python train.py --qk_norm=true --bias="none" --tie_word_embeddings=false --init="uniform" --init_std_qkv=0.0525 --optimizer="muon"
Each number is 128 + 32 x the weight over its row's rms, rounded and kept within 0 to 255. Layers, rows and columns count from 0. Numbers have three digits each. The size before them is the row's rms in percent of the matrix's.

# layer 5 attention value, 192x128, rms 0.159, rows 54-76, columns 0-127
111:112137129086094110075137133140148093135135104095125124113129114107080106075148128098114151153182154147101135038096089165151135109104148085144133140187078110161095161107153141219079093148105066127117133124168167153132137099128179091145172203054072161115140104138129134155176099129161150141138108162141150175142088077150159149167178205141185117123151125119114112098152171130132091121116
108:146152078150151160086130141098105096137112156103083157215112193128119104163082134138176085145129101109052082132120074152143174149135175118163120098144148062124066147129115172144123121131144153107200163117169122183139167094121141155087110160129150146103191144083096142153130102114126114158091124177074191161169123147123085110120122174133126146199150111106112080118150126153105119073097
102:092132081129060110110119150122085101153193132107153143160051146162094158167163163140127111131134116131099138109153151133120112130113217137158217093096103145107109150160172091165134167143121134128158178164111103131094117131117125089123175112056089159148150121082115121167154161112139084148123129167144107102160096083161110153035167118061156167168120174119158164104114129171155151110171
106:081164149113189161105123165134076164111093093182164120161125127159083161131141157153106104157103177131121118104064139182055137120203087135153113121219108087146128138117050117198119122108152103158128153104147135096130092105152088109176178102070169123122116159121095135125138150081151113191124161107170107172089133102124110134170166107147117106106117187135099173127153175139139122112140
096:128103112153112182138122137113144130149128147152152094152126163162069181165108158132115160180187147095217183084096188109142175151082094103158110127120144124144121183138126074190077103099125124174130093103114113110109114131101149074097153144098122073118111136119159204140091162118194135127128144169116119175109175175135158122066131172130130100142095161147150106091115130162199084086127
095:171123108144133130124119123078182143148127138134108109163126166173150226172165143090169153073116084131111030105153091142089104139113163066136144115051133159127125128181179188137123108200156107090135138147118121152182107104103082107174132124129118140109158150149112112073176110160093104110177121161092146114159147127125098097166131152142138125156101175160192140196129143169126110108130
105:191087142071084127116099149176099175103151155149122069096121101110181112174104120103151164155138156099131123143109203063103118175138157153102162093125148135095127086148107172098185134168096100120057127117058091157115130169126081178113104146183123112136156144093161137167069115109125123132154131075102103089153073143111145184117098135113113060116126128122091128116107178094128103161071
106:092139143136146149087122085145087152089085123136117143163123082102129084126045107126123101140118098123127148109094098164102122138118099111117134143092142080109082149071064114136098132159138146139155124114137124176142174085071166152088117159146171162091135102176138156128052105201114096121139135165169155072104211158106120082170078093142052135111195137154110093140108122189095120154141
114:067146200137167123096128120142078182147086170127134105160157123118080114159162136089170164129115114213168141103072123110106109140106093112102171118106180184187149095147116160135103206120178139141126173143133153153068110134157088088077118194134147148153159088120110108071131119105111133145166165122181127152075103109148096072105091142120088177078072128114131125111123146106114128110145
112:095116072201174142126128109135101122176082134155152149128129115134121093095134181142086129137131182102081122104086094081131121149165126120145151154169140090114141124156091123120143110121148141112188125136098142117164098112099123132129160187149150115145169102104148155207166173041183103142146122130145094144075164131187126197121144135172106077181130122087124169185074163106172065154175
091:043117167093120169170124081178064174145122123147131142089132174167123119086134088126139137156142131039145092069148129149086174107194148167148101126147110102142095148086079215137187122087095108136149157106128159124105145161129114145160154127062129129133118163133183101162076153091186124180132128152139130079177149134100148111140118076143138140092139139126196088153130118125105133127122
096:111146086068111128165159155092147139099127156112117176077165112127109098127104122172083129140113148148127169149098108156159138087145110137031104135123094133133157119143154184147172193109099091135104213154113155085108120097200105106130102150112116158118148193117145078172128122059078166174102153123150134166138132178141200133189112149139082124110116141075117102103110068102103116166119
096:118130166096156133193077096121120075113203131118098081149164130154128169143150088125086108184104150155071106110063162112078128139092134128103095164101100120161133139117147169144148088065167146108153168130112135099109108150072141144137124158079120110125136203140115159150142115139101107150173107074112119140123105103163034094085070117160161147167180114159158083120177117112065096126149
097:123110127133060106083108142061094153108124186145122176128113162137066082080081113093139211197142134119157134120097068130114091170136144139132103116110102096166137155103120080136171146143113140089105121122121150052194123138133163100130177134096081112146171168124152152117108140119148123159111160069198087098103141048174123094099100167123129123133136106119115110077088120162107121072099
097:150122090130115110091045062120166095091131124202144119126154103158121108175139140077205117106131137151127092117075144132073113141105130124079114139137124151193142110172149180117125091125139127115103095130190126169142130119168156141162173139052113132112165067105124191114178143135113140118054102125137122217126110104107142121158193161104128147122152111111156058135134101134140066106125
109:128118100150134114142085108179125121129114104150123162110060206166161156097159105149160163079180161120149155108096085102188200162054091102123150153135060151124098124184147109130115131105154129130095161187064111152161158079138113139143112124117122092130155132122147132114133131098184150150138185103145133090131110067092192159095193184117182102121084140122104094147146139122171127113083
087:070159146083146128126081162128104170090141144131119148115157115103191102154119130126149163150128135119090146107122154089178164090148139144116152133117168171214197122089072126109091118144190115120180122142115091086125166052114095123117117111170143093123112108137204116135130168145137139080123203086093165191086131104170096190108074097102078169142115123090118137108154114077113104109114
098:128125168137096104104124128132138143090199175148150173143081136046137139147111133116102065154135099064089113136100130075186109084107082121116123133091157179098141079166106130111097150095119168095108091071112153139129153128158114112121148125126103114125123088093066099156113152157122103112119135137115199111149097131089087146176191078150150172204163138144127158070116068111162197105154
092:106113072062126052134153164164135108109146127123114080118084193083139177136084124165135115128208155096131122137155103124138073094110084124180100109149217163080155118105099140129118128113167127129090099126108106136077109109139131122098106146124097137053145097163107149164112121145133120102109164184173146148120145104116154151102120182162079119136084186079176133110118085054093153135089
100:137105092158102126075130137097133136120178122178110084146160159141116093177177144124146144113180125130061164131094129161127084138058165101091130167159182114060134171188100121145127134128122114159142089121082127148119068124146122121106162150094122142077164164166115063141078101119137187181150104087172156164084153070159095146168112092139118116068129075139146166101102122180079161133112
096:084092161147122146148134142132132116121107179116092146129105143163075086072179137106112098134114141074094157087164107126163203125150100195129148087076151091096143122097147086187098137120156118118124133223125100114064163160096031171142142117152085090072136168154145090101108145129102106131132161147143155089109148121174100098124133121103119093128184188175158084123115141132103160163135
091:148150166113096092113157093080170128136074096153141113090129129154135163059140126155181124122161115106177092144102163175104180137118120155063154166144079139162136100127140153091133101094111097096141131124151198171081158180089096162149108145120106149110150128095166168144150085100129115138165096131117136092148077176171195185183135063175173173124134113155092162117114185148100132169165
099:123148134142080128103200096105161165142100111046093082198118159131158147069063127085129133142115127069144073113101063124123113141099111091103110117134128161132176113147121154148117144088128096137121098094168130177131133149157073180137104111144109156121146094143117138135117141127061099104178114153078151140132164091148152089100156082153077129152096090068147104043090112136143110130204
# layer 5 attention output (transposed), 192x128, rms 0.117, rows 54-75, columns 0-127
128:117136096107128102151121161107193093142093133140108148134189113129136097070113129101131183135138124129121122140177171113111093144075075094169162110126103093084085112108096176110065086183120107145044157108124168131160172096096120085149113182089128073133071114146170085123152078175137143148185056182097132152136128150190147151120162133139105065157124107126181119109145126079148113145119
123:122142096090140124124112078078099107151084115138097143129151139109088169113131090101127109133101186147116120121167074146090137130140073078142090129106076084122146169100048048067097080097121159146120157160093136143133140092141068156151137218129136131143113152165140111142150100135172143172151134123130196133082143066161088181140100133214119120169121107114158154140154090181142141150127
115:139084086129144110150115126134135122059127174123150108134133166130110134149144125076120110112162204117116107159231131178097089167098093141137157127146180128151140097201092105092082163131129149132066096114130164097121110135145123099124129066104144108182214133159161092126180106150104095063126139137158136146107128118162138117058084169161170138183111172123082172108155150130089138126088
120:114090134170120125106155160145100170199125095105159159148165153191116106148137118116185137104103126096112144129040162129164091127163107089144177137149184125138175165127117184169080144123100184135059099152128160127116160120126093166160146135119125074112118102128063094120093178157165088104092105137095176124120081143164074089082111099113095091138139123193099186182112152153117128122164
107:115146085092101147133174141109100069149128094080124077146087104129110167117162177111104161073209115090114137149109146074139064129108089139135136103100143172143154104141124115195115160140087100121113131076151109121134106167031093147078100141174136062084095155084073158136150111123116136101102113115104151125098145165108127100057114062148076081120091129150196141149120158144124125126127
101:191111162101127154160095116143146115162130103100111166168121106169130114180126107128154122121099184150163079114114130127080110140167105082120093104069165117097120140158118121029142154106097118108126089115171090114140104098126081075076126167089126115092135194169186137151122099094135122093131163082186101103131140158139195154126125120164142174141153074157103142203131142213090112163124
120:169109145123157134140139122126124126128099106142100095152091100137160129169105170167156051141129145132151065145143136163102100120106189153162156114142099130203134118101128150144146138109083201119173116151071054119116169173133194117073159083109129121142134123109157142117067177072116167108135186144071099089134131130094133121187149097083125080149136135172088159057153076076148142143143
121:148112161127129103120134116117087117211135147068092194084169172110105131128132110134115171152148108101098155109102086086140154116089087132100088115057055132170142134133105094164162029098146146185176143160135112209145125113140139133147167141173142139111082153141127134149125125129150167186151118117165158062095150081118131114160115064087118146120106128130124137171096115188190121147123
131:129105131097121115123132118172113131153142136135135103135125141115146077146133129135140163160157154112074114139117176181149084055174156199125152128141121151179099180090134127131083062160134144155081093082096163134176056163062135109078128127123101157136073117154101154092090141170127089136126094126203105093104135119128095074068189165166154117144078101111119139158098145146114152067190
138:089134080113135150142144185130110143095160119085155167126112077147063093116135136103173157143165117077117125180115151121088114155151101125149084166144139110159179118188110132124116152093145109146090093130113203175147140107125108195153168197178118051158163074113046178132080131135113072153115127123114210146118157156116105155157120067132085112097087133134123141114138138094166122150140
095:169133135153121093132148133138133120100114140105103128131109174056112146118145144131056161151164142105124199156171128101132091139064112124148171151060139154126097096148130121104078084086175076092114142100151143113143095154108148086197163150163089193137147124111139118074197077118075107125104147122184074192093088134127112104081124191108137137067105116149117112128057152127148151125095
085:170084104139194116135117142115138106156096139114044154122061072082167166188120150120185104140163151081140045103165118096093114148160154052166109125072165113100122139198112140127110113125097123120183094137157115115107098180085144130134091162189136120146141151154153162127100199092130081110098115135139131132162145152137085121099104101138137113157137114202105171142130124174118114099096
096:092170171164089140136175118112085086081112075172174143111155138121143149137132128161142140110154119041181122124134105074111112141152131149195163156150182151104113115112141154098137207092143107112061104132141096140138133135100139149078138113130119198109116083138121098109104096117111119119123070186169055136104155117117164106181213125180132118125182150106091123132054134149137166149118
094:075113086126127147155165132163181105162114137131104106168151081152143193131114146158080138105123156097100090148134157144157147125214102183059081174109086181102128094159128108190182209106117125101214094153137165119075138138130123143097139122178192174137148140146169132107138129148150111062099098140115103167192125162066133133153148131131113143096149156109123119120120155132163108110105
095:171148154132138134123133112152128130144142078169116134142097145132114179154140091188093155169113175092084094102056119132129160103137135137185083098122094164101149166090137149131185141137100109104123124109064142155148119159129166120070137116187154100152104160138122176134099123109063128142180171104059113069184199136114117104068141130221088092153128153135163143109110096133077142181117
097:089122149191113128097144154093142152102185165110105151155129108173106108127098115106102126102090112102086107150169115133158104112142138155134154143161090104111131176144140138134159090090100108093162119107172197146155103105116184103066167193152095153155134070108133126099144149175105147169165169078119129093073144162146090077203089139086095120125084090063110135141121149225154121084151
093:170116046125100146140111136109125094116178140064118160158149115135098151070179088087131086189124161167176158192148078138136079192107082170138168091113142103149160137184139157150194163173124099119128161135110128125126098123185163095084124114107166064135134130090109126166132104111146144120115092158098175098137148088118144143156109181106155090091119123141133096181149212134109102145130
088:146140082070173140199119144114113112097124085097161114155152145218113084103104170112148143168164166181087079137130133193108107113151159105143113115128138140153153205056102150125180122151126151169123179154130099129153084161137136110100079144182168106122133171133177110086167128110100095143137101134140122174059111117182173105087152144108173113079128141089149092180107163095135126123143
090:119069142147149099142128178180072165130105116080144182179143159119064119154142104092164117103101180206104105114090180165165074146118154137128141157063153158134115207153112147173090108134104096133113159089152158151102098084178124132181140155150136102131177137127119129093169146144158123075141145096108160099153112100157165118131115066095159110184154097152125202164173144127136106120148
091:079133113115120151160094131109158138107150078140180074131118060102141166083075125139064118158030131129157058108114101116146064161153198131171127154133120056167128143093176143157128100154164157064083097117086088153085183126143108124109098129167131100156180138151165144108143149151125097112130118108139097127226122142110141113169108096119112141118135129137108093077129106098105128153104
090:096086068131119120063112139131085170124117152121188090100131147054123173147098129115131161119150125092127127181196154153131084144102183147094120148171145147140109146171123181163073113092101117084130114074142140123165090191114122107115087117101144178143133103160158111149148093153121111118108128140163062131113139125121140145137141185091088157097012070098106145118169128113076169139167
090:070139114139194146113114083152166128114173139134127123116139144081121106158070142093114055122112156112156177116152097137110135133101196145191133090187055164103101145150140094107147167149141166164098156166110143115115084186113118151172143132126075132094128157090070051105087169127090138144149193165130152152097085165142112170047126121172086111133153113125126096074125128109118106130111
# layer 5 attention query, 192x128, rms 0.145, rows 64-95, columns 0-127
085:080065100115185138115160131125138105116106119167129140089122137176080091161151131127134131116156144139109153125123103127080125182170078160169155111106108065174130128169179117162145108135173090126051123115145076124119141157124176043124166104125102040093108128190143157162118098132106166111175073138075167151121144160102145127139103101132121085145118100034102124154147107103124186126096
073:173147123096204181089171207157123100155123116157119153125082149136130138131146178103157159110089169128127156042161103155173116132176108071170160167179129170068106163153136085111145122114117157133138150142113154181136111148047124152085130121116149091096146134108081124184120136173124196141157130112141148110172171164152100167192112121108164114144085169144146117109114085084129158128122
080:100087143158084148139099149150114189099132118148129081148103165131160162114162129143080133155134186144172097150146170146136093109122179097152143109120129137160187087126089106094115155070162063150144109147165126123174090093178136097160104132088125197158175100117147177144103147097102073125136161145150132089131110121142119129030147145143208165124168157154146144110122133105122045204136
099:137072131127110116182103199120114144125074139143188141141142171124149175135117084156137112114103192087115088132095127136133164099170119098153131157085146148062119068143183151090215080129117130126142108149108160160142067165156111114105090148129143141129106139109150160105105141142102118132139094171203148057147104140145125117149110136160089123100062134075075120126142139063149093126042
091:093118112159126165131164102141232195065090168118122093121134144092142156112120169098071095155127124090127156105088133138153116092115167178174090097159119131127161116116178180169168107128106109113120076121151136154182174154147110155131125124120138130150132159155159088097093131128102106115145107203129162150154138082124167080147114080195118108140062098097099078140163086107188118169083
103:135137100132125114094140097120110105141142133107083152147099077109096095142142192117098164137140053126152159128190107143140126100105081123113153123140082125144100123135084100129031118094102141123143145130155103064121198091065160122130147130152138122091105117118068107129136176138149110124125173067157101148111129214088138157108096196099146162096126093187208141141100097165133154096197
100:122111137138092119194137151134167167106069106157214118133147160144117143109127101100105093144082178090093123135090151100108122171118187128160091134120129117090160146102125174133173102164124134123117097153153064161140087095189116094110085163148166069131112173122096142123094125119095104116147106117079098112128093084131133062099160106225084066181118156127081127151079101158162130147090
103:180075133154137148104121134113136169139189154069152137104127120134107144099104120174110158055153095084073150123198142125158146130140108100130099151111090114108127149200133122122146097133075139098139127079147127127174146121138162139060118157136070206126183133161172112178211091152118149100120216138136149126179157118146191120144128174119090141094113149119173148130128108116062122125088
103:153115066110098118093082112077115116169150162095098160166137058158118161138106107179094139106106119195217101163182106155177172123087143106103133135109111089119139115181119103160111106153092117145150149164110110104165152158107135185178159181117150151164081098123151124148120132157146143169152175114147123130146130170123172164106131164048123075146103121132139086197197138103080136149116
099:142122161153146091097126153154144104108102134123124095121155109119095147249140126094087078132097163123168144120150145121115039159107196121147136151114120179117072093175158084073154107143162105093131130136133151115143126134165145101134163142144150133094137144172135135184149080157107070066151183087159141142142111099147109145101177076120163182183129049144108127140105078171121171112138
105:135165094182098125157136071133158141155119104111040115133110158084210148133100204127088118094143114172153130094031133110118148092149134145179089125138129096155125108104133113172129142119179159144112164149113127134127110159142125146190102074136143110076092136132105147081109155065089169093141118142125169102119194101085129141083119118131098101113116107120131047193150160119162127158076
095:120159132180174059115152147116124186162150108023106142124141144198126120187117137145146129117113082138157160161159142140101090112127164111112127150121160162100078143091079099156140123049144152178133133158094117154139148143178140139136184125140115066102132119108133072145091144101105094172100102077164184046097123097126124196128145147121132139097120112157135090125103107161066144071135
105:115065146120088144104170149133134153235135099170087146168127124133170168089131112169092191145098105128122098126101135132138170099104119128089114084153124139083104115100157153148145091147118149125226118149106175120163131159165112108134058097151097150120130106124152121109148102163158111087133192117085110130214175134115132096092155114144103165126125078181137123127099143154056066105077
104:145141159120140132127126117110120113087160133163135130089142109145102181108098131183130142111175100079137140089146080137141183151197093077140094157181087118103142141175114073114143173117118106057139074157117084123143135098146134194133179131126146094124195128085101143180136121128123139115108134111107144057104174128099136167213144099095077150113123151081118143167162186190102114171063
107:144208139129113175100169068148155144115085127107144117134115154110190124174171098126091124053155117088128169155145144081168162126050181113165119131142139087134094151128141111168091188120136153123129133162145104147106187195099152137075123170093112185173069160132141070161111093144064160114106136136115126145092127152138073153175119112125063112146093151169169140126139126162105126127094
110:096131140099101105120150175092090106129106103133146102100092140140184152162136117065125135136068134109130107127162093163046120157150162092111095110110083148146154070098108170098177174112100177113101159129112100135133124115156175143067075128135140124123122149072152178144106126091074135185087103158070131116149150167110200165119154170101166112175124123115227153069078147120134144129114
069:159119158116092165125096121103102071152087121110117164102114110164107120128087101164112088114126148169097088156159144108146084132196115118126148148090134080136086160150180161165133129117109105088162150102110122094176143136066159112094170118099071151106177142176177130152147161126118184103103177101128108109079084083109092058082113094134181121125181162070196122185131168108125075135159
085:086109119141149123111115111168144120157127104096067098120156145102054129190164209142143168115160143122115161134098120160115140172166124151133060141096149141180106223191125120174143152085112157134105112113152133153134174153096127125146127121139155112123077116171123148177061071116162100139109120117081101144099162140104123153148088124138129081148173074116132110119145090233159184147103
076:131169148179119146130071146116152142140179111158079127136146151107109089085098132136098180140155092152152095068164166110094128092146140174117152135086104161117128109133083136093162129144135139140160072121176139115113037191149112153125096119135077085158176109033152128068081202085083124126142140161099149075150126148142157164113187132100135122117149091162144102133058108098091131116132
086:092084109107115129175080130115130122136117115126119095145209120165122113142136101058126172144081165126146106110088150095102142156123134147152155173173112125072154033103073120093173077085149101171093109127141123151144070141154122107128096116141169130127154124092083108184158117105076143104174171173109091096083195116144119105121138101170218130150178147155139083139152114136165138164093
087:121146122186145133120131054072161122123169143122128092155105122147126069159129136120187104104118074098166048106102166176121113177092152138094132157199111125112130092148066118104098111113148164146179116143100140076126159165094116093115100152104135207127185101107109109163112156158162122097142121152083108140131181124117136113133190081103141088112150067151183086161129166112095066169123
078:111120125131123123108110115162139100221123115119099129124165171120111102174160152182131140117151108166143161111156138094144224146109078138137155189109104113183048129169175112130200116133182070132171118142094129131155163146126122191151182114152110132110089143114132151073129169170131167167121147140151130153115145134104096129045142146110068143140154117148041087177137159148122118115148
083:119120106125110096129132082154119101161143107079119121204116118122110146045149149116118173167134119126098141116108106188094115125086166144145075093135118107182137142079105164095111139121082100187036100111139138177107064129109082125072141095121115130129173092103103089087130108110145086104162143091075107125082147152146121213185130132120102068102138163162133096172153119136069123176125
087:186126094090133079189150144148162130105106113152141126101095178151081109118120135166089180091144151129160177113133144167122113126089201134167102143109133134192098105156112151186120090143120090131116108128128122126159174116146102149105187146124157063130088150116102087136088135106141127187152181219125078105120086137101154131063092101133132134179155102140068152133064077155179121149169
112:131057199105079162119156176124105124147078127137084146146091122146143115128124102125166188073138119110110106106152123174158117107112037118127123147104161091080073150146158127152101075063115138127128119107115207139111136081107130129087130175089090202146146105164177127173122112121174143119148078129145155135109109134141146081188128156102151160117112018090152151116121109133108094130138
111:125138116100060155149107170098186154128142062139164100130156145149149105178169125173101096167082150157117163151139140106147119181120149141155111154118068110097160170090149126148176153107143099140157113165102118115086109115173120106176073127120150105185107108131086149088089133111117119090153152158115097134131150080008103090069117139160146124141063184145144076098194108143119112129091
105:138063110186159143144069137167144195142157126131101147102132097186128145120101147155065150174057121143134105206140122177133152140102143111178091105082063124198138184163135098122167149125095096114149077143100167107152103131152137170113100086124117159105165123128104182078141149128071148138113118093122106091159097107113029132134087126155093119161131135096105147161141083113127087111126
117:171075191092119172141130134111113136098092106120157095138107113216095164157115122134174096134076153103139081098112109127140193174082149140155097166146109119154127121096112147107172152084055204110155139119104064167155165166133104134145137191120140157101137132087130127164126072158151194170122225162099107130121144119110143083111143117152144126121172065120091140117105114099109151139091
102:124154171078153133141082055169150116107136110121153106077176112147122137085127142053130152161106112130141080127098156190143090128093151079166159130098125102116121116102162160130148103141084141118135061114109095226083153115149098155130153205145087087151155185185137088107171071170127089123167148174135122111098163121167127089084122135173124153154140052143122126123158108157116130139145
099:199160123154086100124098130147129123078162069090079117131132158144173111129136211114154116100149090145161066080123131112081100167099129119104085114101074164150129142083107096090103069108169126146084138173121115168091166124086123096150080109167134097103106129085134141057122140081101110130183136107119085114122143171112153176147135160108152144115160127174114130151221126184171095150113
109:148120093136066105127109118182122138095139120109137185134076132051112120149104155130102165131194150109167169202198136148067072143074096102102095128114147180121114140125096154140123151133074058134067115146147143090099164117123168107082098125098094154120104085114117154100138103085099161142056121136137075078128131152139114110086155160143054142095118181137132114167138140122139094179119
101:133163145139139080115104094134081147187103113108146110149171145160117103141098105096129139119187119090163127064048176177110077119137131119146146144112127077155161128138096174129162096103058186126093113161136121136072157124121170204157133162164124139113093089149121108087138153049119134164153132143083155119140088129092155124112119091083131123198206160154139117132134097099148055087129
# layer 5 attention key, 192x128, rms 0.144, rows 64-95, columns 0-127
073:140134161134120188154074103101131112152149101132103166139098188114143118155141079152094165135071093151162195080089121066128109131099149129105063148077163103064110131164112127151160079126157124134187172070150138117122148089173103124115151174206105132124110187115091118076188092085083154140116135106122145122100133095147128134151081114093132141123173102126110152190151156124167091189096
075:100147097076114152092144129083147093091182138157108132071072122140175120119096095116095138132111121093166146147106102127144087114161134073054095116094069112210156122103128138090091082079156130106145126065160151088130146154089184073136124143166140091169119100138177147126090093085117118115148089139122156144107103107135132149139138141171161095134185184046120142092113088168073173113140
071:168146099132149168166112123164127136137078123112101140084136108169098117132098130149118100102111073099048124158089144142075101124132107087112118122116082136155147212161139130183200107155112150094130132110081136121142083208042182158122120142119096132093133100145167092146140058118132177147151175104096128116168124170112187123148082103106151116139108195136134119114161153190067159105134
080:073149187114135152129149156164093132101166134081121108114103122159169144115151142130103153126159177115130137144159125130166140144169130124150192111082169128144153118205121129076095050120104129129160100135180127134106069167134108100099115166092163147140081082183122113119067107144109070105124119094053177203103089132128119147129094188147179187156163121107147102088085150162186116119145
069:132146186106183113135122132135140082138155129147168145103091162141089138114133113109125186130157100138101140086078152127096190194139159181141205126131150140155138084134175063083156113090172105143119103134167114174095113115102136165135135180131183132132115139193104159059123036141112131120166120146080143169102109149155190147151096163153106189127148149130121127078110111164191142134169
088:158085089133138131100148091136147149154104138102154155113147121117101177133059156142167172159130139161133156096141170151114107146147148089074104136156124192076118132144149132175162184145139172140132179121129143159090145136161164129096089125156076110119145091091142117149125102124118173162114114103219070045153103113095174119150139119128142058084077101102186099143119159053112141142050
074:148162113110144124142115129096127116156154096154147094086132120096122167214142177121083140156132168158134129123056115098093150154078187150185151130118131137169129095104148127095133109068133126109108107140096088144081108183157098143137114119072200165160106135147127189117153145100069115150162098199082190186181144152122129179159142146131105171179147181134064095135166155147139133143155
101:104134117119187149103140153123098115132170101169156107187107094151162141217134158141162109072097097140094101142126125144120092161139106147151122147169143215118151116148117156116133096111154128149186138161116102176124113078187160141115133137166152109108138091149136101188155064162085109112123051078083145134136139099131172151183158115186145144045128128121084121123152121137074091054116
113:162133104152166126093088145109169117139175190090090162159107102117132159135092075150139116145131082151117144081138169081155147105140116093144107138128076102061077070149133062167129124192118166112135140122145151122109124142068151096215103112115159079131072116107160192140111169154145123173148143112172102135147100133065086117098093114122179080159125154108150150143181088116188146102099
108:183090120188066141134115163143090108076161122114159117124104192121125152155139118130122119120158166135134116141175117109121061132136159104106128140041138117134099099104183166152134150170192117133109107097129106156131092095162151052077164160139137155154155157191156076126117082120136106128130158131173076135103167120180133096104147111120166143164056059156074128129068121124080100083150
094:176131135161117138139193146106111129157121142077154083171090141168132127165079181155090111103126122088172192149087077120117192152150139116157133152085154075111109095061143176107094127095137108086089184123136087125154151109132131152149115152131086140103082163157159155086116157191164147167182107144114147084073142104097198169130123120132077128106185102110149091088090173101129152164123
099:117147151108157103068117106112115161129172101108076139146153105170131153220146129124144125111146101116120197159078105061111084150087159140124131162119114136139168142173071114166084143158141127140091111182131170119129159141210144173099187091134122155091174174111130094069117090167126133140083138115138079097123079115138132160117081084131171111138163128089171119131096105150067157095193
110:187129158072106144157152128106149135159131062129129105163150159138176180120134139177089135182114144109107140130069088166131188109133112158144109083144082138113105065070116152164135073123156107113216112172124097129130120199148093084149076110138135146098116119093124068125085104108173107102109169120099096140167136140104182116098131151134133158081143113141066050096080123156125173111150
104:114135186120121162135109181143109159085137170153141146173087139078155139103073134121104127133151172146103117104131100115122156165161068085135128116179112150137100130081114139138156158138135100136185105125084089148086178109165068152126136131115135153099142120165115114204085077102161127129089079143081156061097165111084088123229127111152138173172181158170177117159132123185138165151156
113:154118097117136170104115103128119133161142125144132134071140148115155185139065120140188135055172119158056144147098171142153217133086124153148132162111170121176129121137102074191094143160110172154077140121129085188086191126112164099111134133105176198124121124145109111121118111124085152117102157067124130166180107166149130207156126130089120136183129132133106123130102185151096153083155
105:061104082074115134136152129125169169141129064128098085113155119137199133151146136121122113148148110095114113133137138087121099191169104140119147145125178065065091043137149108135168166114139142119112158144070136145134135119176116030046097100166120063123114113142160156178138085105132158140108145136131092086142138137132155117119100096117149108119084149093184084062119159083156115134101
085:141116134169158138119118175117102131164156160142139116174048159092156093167167105124087093090087169125150147148151115114109110117131149072124124135092160112063098098224107114121147064130151142138150103138120111193131122044168100166095109162179161156154124124110122139109162195154127083179160103135121169173114185078107163131151192116109094170115119121131145111160115120084132121158066
080:063088152131148159119148134084072119115158119098106121138054141101157127173136066114120136126094119129111140096128086110150195127130117134134166223108155141086080118084105138153121045118122080128149095115126137126125121122194114140135143156148126113148144103121096149147149202113092135091112111073107163091153134049105074147112174116112101141120142080179133172222110164112140075131163
094:081155080075094129104117127153163143076141108160087104083165101142109168066149145147146121120109099141157098120152119099153107156111151174117098095151090093170142142073131183148128178142119125105145160091087136098067146202088146045166149059122190089133122156098129128143152097065111119091143199131124122132127089137126112120139025140118113100120128123108119149074177097162102156145133
070:100138111177160172155101116201141117159121176160063136161154129207081089131155119060135178129103147102159182131115156096122095139162118149144153112060142132106147127074111128129148084100107096113057114156127130104086134148098160197147159112058169115123143064108133154125106175064068136150153129121088165131094176154114144145096147149134110167121187117149095148164127118158177132151106
082:155101152160136110183117115124093132147086137141155180073117169104126139138069151123114149146135094141172186111118125142130140118117132091162129105137059135072137086069151095182140141113137167146092200211138101080122170138150149164127074107083159128100186151106160125075177158066125136137096134130192090062129132179166146163147120128104147121084134119149194097080090168136150152135128
071:182137162134094082091178183096121133137164133093102139132125171172149111115174191154099115160073165134161156135080086124164151171116114108119100092119060153136133175124097139124118111194135111127089125125195169139135096141130096121096110131138154132150115173188109095093096056075135107074106184203107127164108146072112085103098090109151146104154141162115140183085127107130107109163178
086:145132068149150105157149092125119162130084087152097153109123130079112098147083062092157138139155159155175157119114125136097105083107105138166093129204153074084097118135100147166132147117081114171194172169092121102141150091087178158150091111156114115099113118121153175135157152161213177178095127085143095093130103153147150128174141117060133068124129102138192072142105111122115089114082
101:130108151136084158114108131144184130096188168140134095075151140098180125101143123103151074097150169133130114090170123182159127141199132121173125124078114146113131153111115143098175122092147122113086095060175136087169100128109169082089117117115139150130119197158100077116128098140084121048158171146144109139135116120130059127100112175173106173134129104112093176071152072135062175154172
107:123120150087141068129065138115146046087203113118114097122138135134166119125136172097126164123118116086115126125100113157138079138079118097185054148105090114112135153133083197128151056080133110131207105133205132177093148162126087130141126184106132141131116098102128096126139100118093103085152096118107182147074104104102138139119150123148087164143149095167059144091109132178124161091160
105:182115181138157087170154158144125068097169089124126111131081110083068125171110087104127116110084170152109117135152122082159165150149147096161122066094117154109131127164129128128119113161155146103106158148141083075085120190158070118164121117090163120143110095101088120135117124087149105133127228118079145192162115152088196135059116096139177122149103116175097080101103129123102138145070
100:154147120157156120152118155132098138137177198144056139121120127145124167151090132128108138115098129120075134151122132080102101113169119151165075089100086123105123126105113068106160137077076144117184168126125139100091095162100106138181109123080164169114086072112103147089115162167131099200135101149094178172164093159114108159152099122167072150133210125079091165155083061086132138175124
148:131070160119131136213190188132095179131067108084163156107108165191138118151115110141109089149120189099066149141165166084114122145157095112162094106147161110136097118091128173182144199096181124121143134156096120173175128120147128135095075126162112136092125140173164070130145109133155116111146157116124076105133178118124135040136120085127144120151103123167116131126125100124138084091052
104:114168174158141142121051070134129163082103096137146167137126116125147098088143164167177168159186049149142152110143106164167146180138189159162126089160145094088176097147148093070134144118108135156099148127156146133207108138138131168121105163107147160138134164206135130129102101088144104156112141176126080088085129184175174155107085157101156121125148124123095123134124182183157139083147
112:177125141107132124146099104165121123150094131069107157117105158134126164096041154155141175117114125158153132099094081092094149181121153157075128095095106145110161144128113070125148069180133159093106171165142095108160111191097089163121162159082106122110124092138135111139085159123134170214126169175153138114112050151128117173143084092098067092125155166150174142185128138140127188147161
118:152132079148077144135095115166086122124139070071142159116156116110144149184171183065138153173172178142133148157150144170131113131100069117130096158083161149179110103104200117132100186122138084147114125114102134121179124133146165063093146116109143139167097137148124102148137158163107240127125148138135093125120099127129157172109122184147151121110088136109104184174104065149202102142122
112:227162175154101147098082087181118061158079138142085143125132142110130112073072133154132157133106120106090149068082113187148155106174128147116142134136059069118118118129087134109161157158098147122059148128123137087136189140140108157106193117134106116146074127121103179096171192123168148153117114118131142082104099094163067082102100101145075106158137159117130138128138108135136080133157